Part of a small language model's weights: RMSNorm before each block.
Each number is 128 + 32 x the weight over its row's rms, rounded and kept within 0 to 255. Layers, rows and columns count from 0. Numbers have three digits each. The size before them is the row's rms in percent of the matrix's.

# layer 8 MLP down, 512x2048, rms 0.0433, rows 486-511, columns 1664-1727
102:140109101125131126146156169122099183147144119136195098101102134114090079124055092132094113149118084138108146146097129191091119113194148107111105116132125132148111131153154092122143178149085147
101:098119015112149114134130121189123116147146141142097147093088193142143080116175108122093079121137179129099099200152158101127058126094132155087127136131140183116130142143167089125103135120059093
102:090156113162158139155125074094097139196102132128075136111114103172136101130157066079112135107153125111171147136133159057099106159165144134159123106098164105108126113047149095087108141110122135
100:184123137133122132107131143123163112166107141153184118118071124118172119142083106066184076175129150117095128146102122141107140095098111123120129162139064113152121110181123126151130151103126099
105:089132072100117179115138162170171159161139095146119141123098143175117080120109098208086119116099109112176139146076091145135100123172132077130175067091134097094100145134153053110105116168107086
098:124138093139117098079152124150146169137154179131227126143119056127150081051123226147130122129069140055167095082155096113113098125158220160140142118113134124133090168145075117186131144119120118
103:154131058150077132090205128155078184105118075079180126140200118122057132159159112075144147167107065113152096129074161113173111093176145137162142107155129082118107063112195138128107130108156171
099:131077098128164112154088052116144103099156167136077123125145159126164184173090103143115097117142166090114158169177087161150117085162200129115136163120166118071108158106110164101134169137120169
100:125167108093135174104156136166167185141058093155091163058091107117139126123127130132147104123140125058136093125172153138134153105138178093110125120117121190137106152193143142144177154117164142
097:181151121124059159117157061166084152078119168128106123100109097110125150128141084152076183114143158147097101170114143077101208090099066146152107098103139149139139207155155156095133112250103108
102:159165101119137159139127165126098173128053179146073096133141177153137156107095127133132124179111136140093110187089108100164166138108124133170151117124089102124127169132125115138117122094117164
100:180153125168103128111125109099147102107122152133172141139116140058087085113093068146115093096075126080105144129198160050102085144103136083118097112150109135169126107088197150158119125092074145
101:166158147166098136085133152117119143145137169144149157088184116080157202163162170110094081108133205100100106070108104087108126130150180104077097102084168141147213120208151116106134126127148122
102:147115086093126141156113121184103174118148052150059096092093103133121147113102120084061132061125183055133105141070136147107147112163145156105145082066097104110097152133127122095123108161173144
098:124106145136126142086057095155077127121177116136104077127140165145136134066160152150155154148144124129133137115113118118150107166071139145104135161120131183196141119116120099079156109113176146
100:131111122063126107151114121089131133152168127158108114131062160191163157138138123171080128127121127191104114090069098071139128130117119176137125181149118138161127105123142055132134152175145073
102:113076123145070042059146148205039153180171118116059153142174132148117089114195153131116150166091148126106090061147125071162147096129101107121108116121149145090190130083148096149105110139161201
097:213099120081135205125165075083128180085037110093110135146121117142083136130088147108147101108134099106120159135176135111092097150125150192163101114178154190161091133151092182148119136112099103
099:166103134115071132133111169102164100110159084114160177114095173204139080148148173158104139061121154135156164095094062148149061119189177044094163187110106102128120086151093099123215129110178110
102:098124181147140173104162174171108144149117141095156110150172102158143129188089110142128104164072200121123138114068162156066091098151105071106126096120136076134109094143101159107136178132156158
102:124177126137131077123108164125102047136099076165138116110175116073183091131177137126095137116132122154156188123132168131124186122113120162067091173116153184178101095060087125107081174171235113
099:047139104131192167116128095142151132095144112102076088120121133106124129112078135142174102123078142200120092108083157134166073139126155100149078139162116154102156140055158102079084116136148123
101:107089186176124092116158128143135153115175167113084117063136150166152140128166225131099136128158181075147139076162167091092089114111045136165121089135145174062086087093147114116145149139165114
101:174157161207132160119142085104100184119065147129099134167130136084091076163154182092181038158214087076123106131171200133168167074154114142149183127109154128146114100115159170118137156099090156
099:137115126147140049113157091077132130111123179094174149128140111151151139055120143117093110121142139113130160132153151183101143182117174115139103076138157074111122117131117095125166165075149124
097:070136144118101103088109090152090175123107094123089140122123103132112125092158157137186147175095146137194123090173108113124126174149165132170137164121138096101087109165133095125122104081139153